config.yaml
n_layer: 20
d_model: 160
n_head: 5
n_kv_head: 5
head_dim: 32
d_mlp: 960
vocab_size: 2239
activation: "squared_relu"
norm: "rmsnorm"
norm_place: "pre"
norm_eps: 1e-05
positions: "rope"
rope_base: 10000.0
rope_fraction: 0.5
qk_norm: true
attn_scale: 0.247
bias: "none"
tie_embeddings: false
parallel_block: false
extras: ["some layers without attention", "local attention windows", "gated attention", "value embeddings", "hashed n-gram embeddings", "a smear gate", "an embedding shortcut", "learned residual scales", "skips across layers", "capped logits"]
init: "normal"
init_std_qkv: 0.0376
init_std_o: 0.0
init_std_up: 0.0376
init_std_down: 0.0
optimizer: "adam_atan2"
lr: 0.00158
beta1: 0.95
beta2: 0.98
weight_decay: 0.21
lr_head: 0.00708
warmup_steps: 331
schedule: "wsd"
decay_fraction: 1.0
decay_shape: "pow"
final_lr_fraction: 0.0
batch_tokens: 32768
seq_len: 1024
doc_mask: true
train_tokens: 243200000
steps: 7422
dataset: "wikipedia_en"
Each number is 200 + 30 x the weight over its row's rms, rounded and kept within 0 to 999. Layers, rows and columns count from 0. The size before them is the row's rms in percent of the matrix's.

# layer 4 attention value, 160x160, rms 0.0841, rows 131-140, columns 0-159
073,213,181,209,206,201,206,183,200,204,200,221,194,240,178,206,183,195,222,192,180,149,179,166,208,227,186,183,138,215,175,194,155,164,181,229,193,182,211,178,162,189,265,169,226,192,217,150,205,176,157,189,224,158,207,234,169,207,221,231,206,160,161,183,239,221,182,188,187,218,240,171,236,245,257,171,167,266,165,152,137,183,172,167,191,211,183,136,190,179,210,151,162,172,225,212,174,241,185,186,245,206,225,214,202,196,199,131,117,261,217,170,241,169,173,156,199,157,189,199,300,185,216,198,191,228,166,170,195,238,217,178,206,192,184,195,214,208,203,240,188,212,200,258,192,189,197,209,173,194,178,178,181,205,181,229,238,198,223,123,213
074,180,187,210,200,166,217,201,205,178,146,200,224,214,212,201,190,197,219,195,190,189,190,255,195,214,169,215,186,260,190,216,165,222,181,206,144,244,266,180,195,191,204,152,260,194,188,155,197,180,178,204,203,219,219,200,176,190,149,238,152,178,190,218,210,218,207,196,224,237,211,167,184,235,258,166,228,203,140,238,221,182,236,202,217,250,200,138,198,273,227,228,239,179,157,236,169,181,228,204,170,206,198,143,180,158,204,280,191,196,206,180,188,151,222,223,182,227,176,173,173,185,207,222,209,188,224,240,233,199,239,192,291,190,218,163,190,176,266,172,250,219,225,214,191,191,204,230,181,197,226,161,192,169,140,175,148,220,239,184,230
079,191,174,217,185,208,185,163,197,251,182,171,214,240,214,224,206,205,186,211,179,210,177,187,235,170,212,215,172,225,188,222,219,194,180,197,192,217,208,183,196,162,184,218,206,229,220,156,194,238,181,193,201,202,176,236,82,242,211,252,190,181,213,197,144,171,175,215,226,184,213,166,201,213,180,187,252,219,105,145,196,200,184,174,266,211,121,209,232,142,231,222,184,202,185,209,224,209,133,212,273,182,273,202,200,160,237,173,168,239,227,177,228,213,173,200,261,229,209,279,158,192,178,216,160,185,195,178,210,238,196,198,195,203,224,178,196,200,168,197,238,180,222,197,197,161,181,194,223,196,139,213,197,162,199,201,231,201,228,229,203
078,213,154,197,212,211,191,200,237,252,177,172,197,198,204,210,220,196,213,192,219,250,225,112,151,208,236,174,167,181,223,221,205,203,182,169,209,206,159,217,175,211,180,177,155,203,186,192,216,221,220,190,233,174,131,182,270,228,181,157,141,225,198,157,166,210,186,220,193,226,213,217,264,166,232,208,159,131,246,232,270,187,208,159,160,163,249,239,250,234,173,149,228,202,174,208,201,167,171,179,167,208,189,217,227,198,216,247,266,246,189,187,172,225,232,168,219,180,192,114,190,214,211,205,190,187,248,244,208,181,211,204,213,193,205,182,180,200,237,202,223,176,200,219,195,229,181,202,212,213,218,178,200,163,210,275,188,196,219,162,193
076,176,238,210,183,211,207,214,133,205,199,187,203,220,193,221,181,220,174,273,200,219,204,184,166,225,210,182,210,224,198,225,193,199,184,202,204,271,156,200,234,269,205,224,212,201,186,214,184,180,155,187,198,202,167,152,239,181,161,181,166,220,202,179,213,193,192,191,224,209,200,219,185,216,151,228,150,195,243,172,159,209,246,198,170,198,173,166,153,249,148,245,200,202,221,181,185,182,265,191,196,219,233,136,169,219,193,233,288,134,204,206,197,160,190,250,179,195,211,175,192,187,189,236,170,169,205,224,169,202,214,199,280,168,228,211,203,210,129,157,184,223,206,198,228,178,228,184,184,257,230,258,213,236,214,199,173,222,212,123,191
065,204,210,161,208,248,169,210,185,144,161,176,151,175,154,190,243,190,210,225,262,156,199,207,128,158,188,204,216,236,206,237,222,202,203,196,248,166,241,207,201,172,151,167,225,193,158,232,193,175,222,225,229,198,257,220,215,190,224,176,217,205,180,290,179,196,247,195,239,230,195,201,152,205,187,160,229,150,194,245,201,211,195,239,179,213,273,149,219,215,243,186,208,261,198,241,226,173,216,196,154,231,165,139,172,165,193,157,168,158,178,204,166,179,159,191,176,166,179,160,208,204,215,215,215,210,161,235,195,191,258,190,147,219,202,201,207,210,229,221,206,202,222,230,204,209,223,205,233,177,241,185,184,240,199,205,151,208,185,209,227
074,221,226,187,204,188,198,215,168,224,167,219,223,203,192,175,148,222,196,182,166,152,180,168,152,221,193,214,183,208,143,180,119,182,159,258,139,197,192,209,187,231,198,170,237,208,177,215,168,218,215,206,215,144,192,230,170,178,185,169,188,209,158,216,213,197,212,178,199,210,237,233,191,184,228,193,187,194,143,225,177,160,249,222,192,261,195,123,192,192,205,144,263,187,243,162,208,233,216,185,230,228,144,154,197,215,175,249,183,215,198,168,193,155,179,181,242,198,178,132,309,193,150,219,173,229,229,198,193,246,221,204,229,201,206,183,215,175,223,191,239,202,218,177,211,210,208,187,243,204,216,230,195,167,193,209,205,196,165,140,202
075,205,226,202,198,195,195,175,198,182,209,176,209,230,183,220,224,206,222,194,181,158,187,186,235,208,291,177,223,179,214,159,158,198,224,153,166,231,158,205,184,204,224,175,200,180,194,196,178,229,159,192,171,168,257,201,178,161,217,218,224,165,155,158,201,191,181,198,203,184,203,190,190,230,257,197,175,227,187,190,130,235,199,197,179,180,169,210,170,148,217,206,173,203,238,204,201,199,132,210,250,170,191,194,179,231,214,147,258,221,198,177,250,230,164,152,214,220,223,215,283,142,178,184,180,229,194,167,148,193,186,198,298,196,211,236,190,165,173,203,141,204,153,205,203,169,197,161,173,230,128,219,169,252,204,222,216,212,227,181,198
074,196,196,209,219,242,200,173,189,213,185,172,189,264,185,227,202,185,180,249,179,203,214,162,217,174,271,223,241,185,229,203,195,230,215,138,232,215,211,169,155,216,160,194,179,202,167,202,205,227,202,206,215,197,218,231,233,194,222,180,205,252,204,145,187,205,215,208,283,175,218,198,194,191,151,173,205,243,300,185,141,221,224,136,219,189,179,233,247,168,205,213,172,182,180,207,201,207,154,182,209,238,200,170,208,166,217,96,254,208,204,223,247,227,188,207,199,189,203,209,108,190,182,217,195,221,176,174,177,171,170,173,192,206,208,245,223,205,159,213,171,165,186,193,226,155,213,191,183,216,156,239,179,234,182,243,206,222,228,226,218
080,211,249,162,195,228,184,206,217,184,251,174,197,179,220,173,191,190,182,165,173,194,218,240,285,197,171,234,155,189,226,190,209,196,214,197,180,229,186,193,251,210,190,199,165,173,237,152,216,188,184,205,235,192,117,114,201,170,175,230,220,122,211,174,219,181,242,182,174,162,202,188,202,230,197,196,223,230,134,179,224,203,142,213,206,181,191,157,206,167,210,216,162,211,238,202,234,233,223,203,205,150,253,280,265,214,176,180,121,205,219,162,250,174,196,182,218,162,223,248,260,208,208,188,207,224,201,211,182,191,242,166,179,201,200,181,188,213,150,180,182,223,194,241,225,207,217,229,181,216,183,157,224,186,197,196,205,201,191,160,196
# layer 4 attention output (transposed), 160x160, rms 0.0757, rows 131-140, columns 0-159
086,152,259,203,193,207,181,229,174,193,168,209,247,149,183,211,193,126,178,209,200,198,236,213,203,184,183,182,263,183,187,168,163,183,192,192,106,210,240,217,213,182,187,180,191,144,192,160,183,234,206,267,212,216,237,182,187,94,206,208,187,194,158,208,189,151,199,192,193,184,148,239,210,195,208,220,192,220,151,168,229,226,181,178,239,245,195,131,200,179,176,183,206,232,167,227,229,217,209,210,183,208,184,184,196,224,243,222,189,180,207,229,192,173,137,202,252,224,243,207,191,183,138,207,180,225,209,232,175,188,162,224,207,247,221,190,213,171,161,218,151,217,186,146,256,191,249,172,219,229,176,249,182,229,206,187,187,199,202,205,201
088,236,238,153,180,183,151,171,192,155,147,146,189,155,226,171,171,191,214,178,199,164,180,208,233,196,148,204,177,196,241,142,221,223,198,225,135,231,218,251,132,164,236,183,154,198,134,225,167,172,195,211,244,201,211,185,154,170,192,132,181,231,191,216,203,199,199,195,152,241,239,186,180,166,159,220,167,201,201,187,213,196,129,164,226,175,189,231,207,219,182,231,194,199,181,198,218,184,194,172,203,253,189,196,209,170,208,223,178,235,233,195,204,218,170,232,220,256,179,188,216,156,147,240,182,185,194,181,176,219,176,160,201,149,221,201,200,183,183,216,173,240,238,182,229,171,157,199,239,222,158,198,124,175,230,207,242,189,210,207,230
080,202,227,202,234,224,255,162,256,191,220,171,215,164,155,149,193,175,128,238,214,201,200,197,186,250,213,214,228,246,131,236,204,228,186,206,254,207,153,162,176,240,172,161,199,162,226,232,198,237,158,247,196,213,155,196,194,180,205,245,218,193,228,169,190,197,188,186,204,189,183,235,234,179,194,208,150,168,170,159,226,214,240,123,197,192,215,202,198,250,178,146,244,215,223,172,195,223,184,204,184,161,181,279,203,242,237,209,205,207,161,220,253,171,235,193,211,185,224,195,197,244,166,160,143,189,192,243,221,241,177,208,198,199,197,222,222,263,253,190,188,211,197,203,201,240,189,227,232,178,225,175,170,168,214,173,162,218,185,183,205
096,143,182,213,204,218,213,202,226,229,213,190,190,212,192,182,182,213,238,214,204,183,192,253,232,179,255,210,182,216,258,228,182,172,242,199,270,109,193,228,249,225,187,203,213,201,213,240,228,177,207,204,183,136,143,185,187,264,233,188,181,216,219,240,180,223,186,237,228,235,179,195,216,202,277,220,267,206,237,210,181,205,232,267,177,182,203,251,185,168,187,225,215,181,257,215,173,196,221,213,237,227,197,187,216,223,169,212,218,161,176,193,223,183,209,250,200,203,201,234,239,185,274,185,216,204,201,257,257,177,203,198,218,175,207,212,203,160,172,179,216,210,168,209,155,238,250,195,169,202,244,198,266,192,194,235,204,194,146,207,191
105,183,189,217,253,129,179,174,179,161,219,194,205,229,181,238,191,180,144,185,226,208,221,197,210,248,185,144,190,198,175,215,187,178,136,180,229,168,239,230,172,212,184,194,149,206,186,212,187,182,235,201,175,204,199,183,185,228,205,250,217,178,174,176,231,225,182,258,286,245,162,193,197,228,227,193,149,231,205,207,256,217,155,224,189,268,192,202,156,179,197,222,186,129,235,213,206,241,220,229,217,152,189,216,159,165,190,199,217,194,220,177,203,198,203,219,167,159,158,159,222,166,209,174,246,179,194,177,176,197,186,210,181,198,208,240,194,160,173,137,218,195,229,183,170,216,153,128,177,170,224,194,193,206,203,243,175,230,254,171,254
085,204,206,196,221,239,156,249,226,207,144,226,251,201,250,271,202,212,164,173,217,229,204,238,167,211,188,266,169,170,211,186,228,146,239,157,179,183,166,189,181,188,201,207,202,169,225,150,212,218,246,190,186,200,217,201,187,168,159,179,206,228,240,201,171,190,149,155,222,204,281,191,218,184,229,204,250,237,207,225,220,216,195,186,204,182,198,230,248,172,193,221,215,188,206,197,239,150,202,150,180,220,223,181,208,231,177,244,166,197,190,181,160,233,186,200,187,278,198,200,223,181,207,176,184,220,163,172,216,207,187,246,200,212,219,192,180,205,201,204,224,228,200,273,213,198,204,257,189,228,195,238,181,194,175,208,294,127,189,178,136
092,204,239,165,172,249,230,231,176,169,177,176,198,247,176,217,221,224,196,233,230,224,229,190,172,177,216,176,202,227,207,144,258,149,150,191,199,241,169,205,237,178,179,201,192,163,253,205,189,243,190,230,199,208,191,185,172,188,180,243,169,161,208,238,234,259,178,249,190,188,203,208,242,209,209,144,200,222,140,152,216,209,180,187,240,229,197,178,220,187,182,214,207,218,219,164,174,175,212,214,162,230,319,222,217,195,219,220,162,176,151,238,245,182,172,214,173,210,202,213,205,220,233,205,157,220,139,239,158,218,200,185,224,197,214,211,198,266,207,206,203,216,178,228,160,218,227,263,238,224,209,236,161,189,148,197,199,225,180,157,204
100,172,162,197,212,212,193,197,144,236,214,195,222,186,232,184,200,197,214,277,218,204,218,178,170,178,176,168,213,148,166,234,216,149,185,169,196,185,218,212,219,239,187,211,178,168,238,175,191,267,207,207,180,230,180,233,214,179,243,278,194,164,174,175,215,174,207,217,215,221,129,179,203,167,224,157,171,238,188,148,238,212,244,166,253,223,203,149,161,240,202,189,241,211,220,187,246,192,223,200,209,194,221,213,168,193,211,188,139,153,193,292,233,175,176,198,162,197,211,251,167,240,174,168,207,220,155,202,165,190,214,213,196,243,204,143,199,191,197,187,185,209,172,165,168,204,235,191,222,183,261,209,235,257,170,171,161,188,227,187,192
106,197,160,253,193,194,159,257,152,160,226,223,205,193,207,169,248,182,214,199,217,210,202,172,192,234,184,199,183,202,165,218,206,185,218,181,267,203,240,211,186,161,248,212,197,190,252,173,187,231,182,187,213,219,184,222,219,255,147,193,230,177,164,124,192,149,148,248,249,195,174,225,220,194,193,199,188,232,199,237,220,245,205,137,173,242,188,146,169,244,214,210,255,205,221,183,241,234,190,191,288,188,181,167,170,236,206,219,199,181,209,231,212,172,252,169,198,179,237,236,234,208,209,189,210,143,211,207,254,194,205,185,235,207,225,188,180,194,198,169,172,231,248,209,164,184,163,169,238,175,254,188,209,176,198,208,185,196,251,178,246
094,182,236,193,228,222,194,165,220,173,205,169,259,182,147,142,209,230,192,214,232,164,201,218,210,150,272,138,181,198,174,177,133,235,182,189,134,184,161,167,231,173,180,217,218,170,183,188,231,184,203,230,213,188,222,180,204,166,215,245,214,225,226,235,225,202,216,187,241,201,191,214,238,213,152,249,208,192,182,187,166,182,201,187,208,192,189,220,223,135,232,136,142,182,193,233,188,214,167,190,143,172,220,247,188,191,237,182,239,175,201,214,199,174,147,212,215,207,185,149,159,166,183,219,176,182,179,154,167,250,182,197,217,214,170,194,193,173,177,190,173,154,139,166,223,203,147,185,170,203,148,192,178,206,234,231,192,262,172,202,242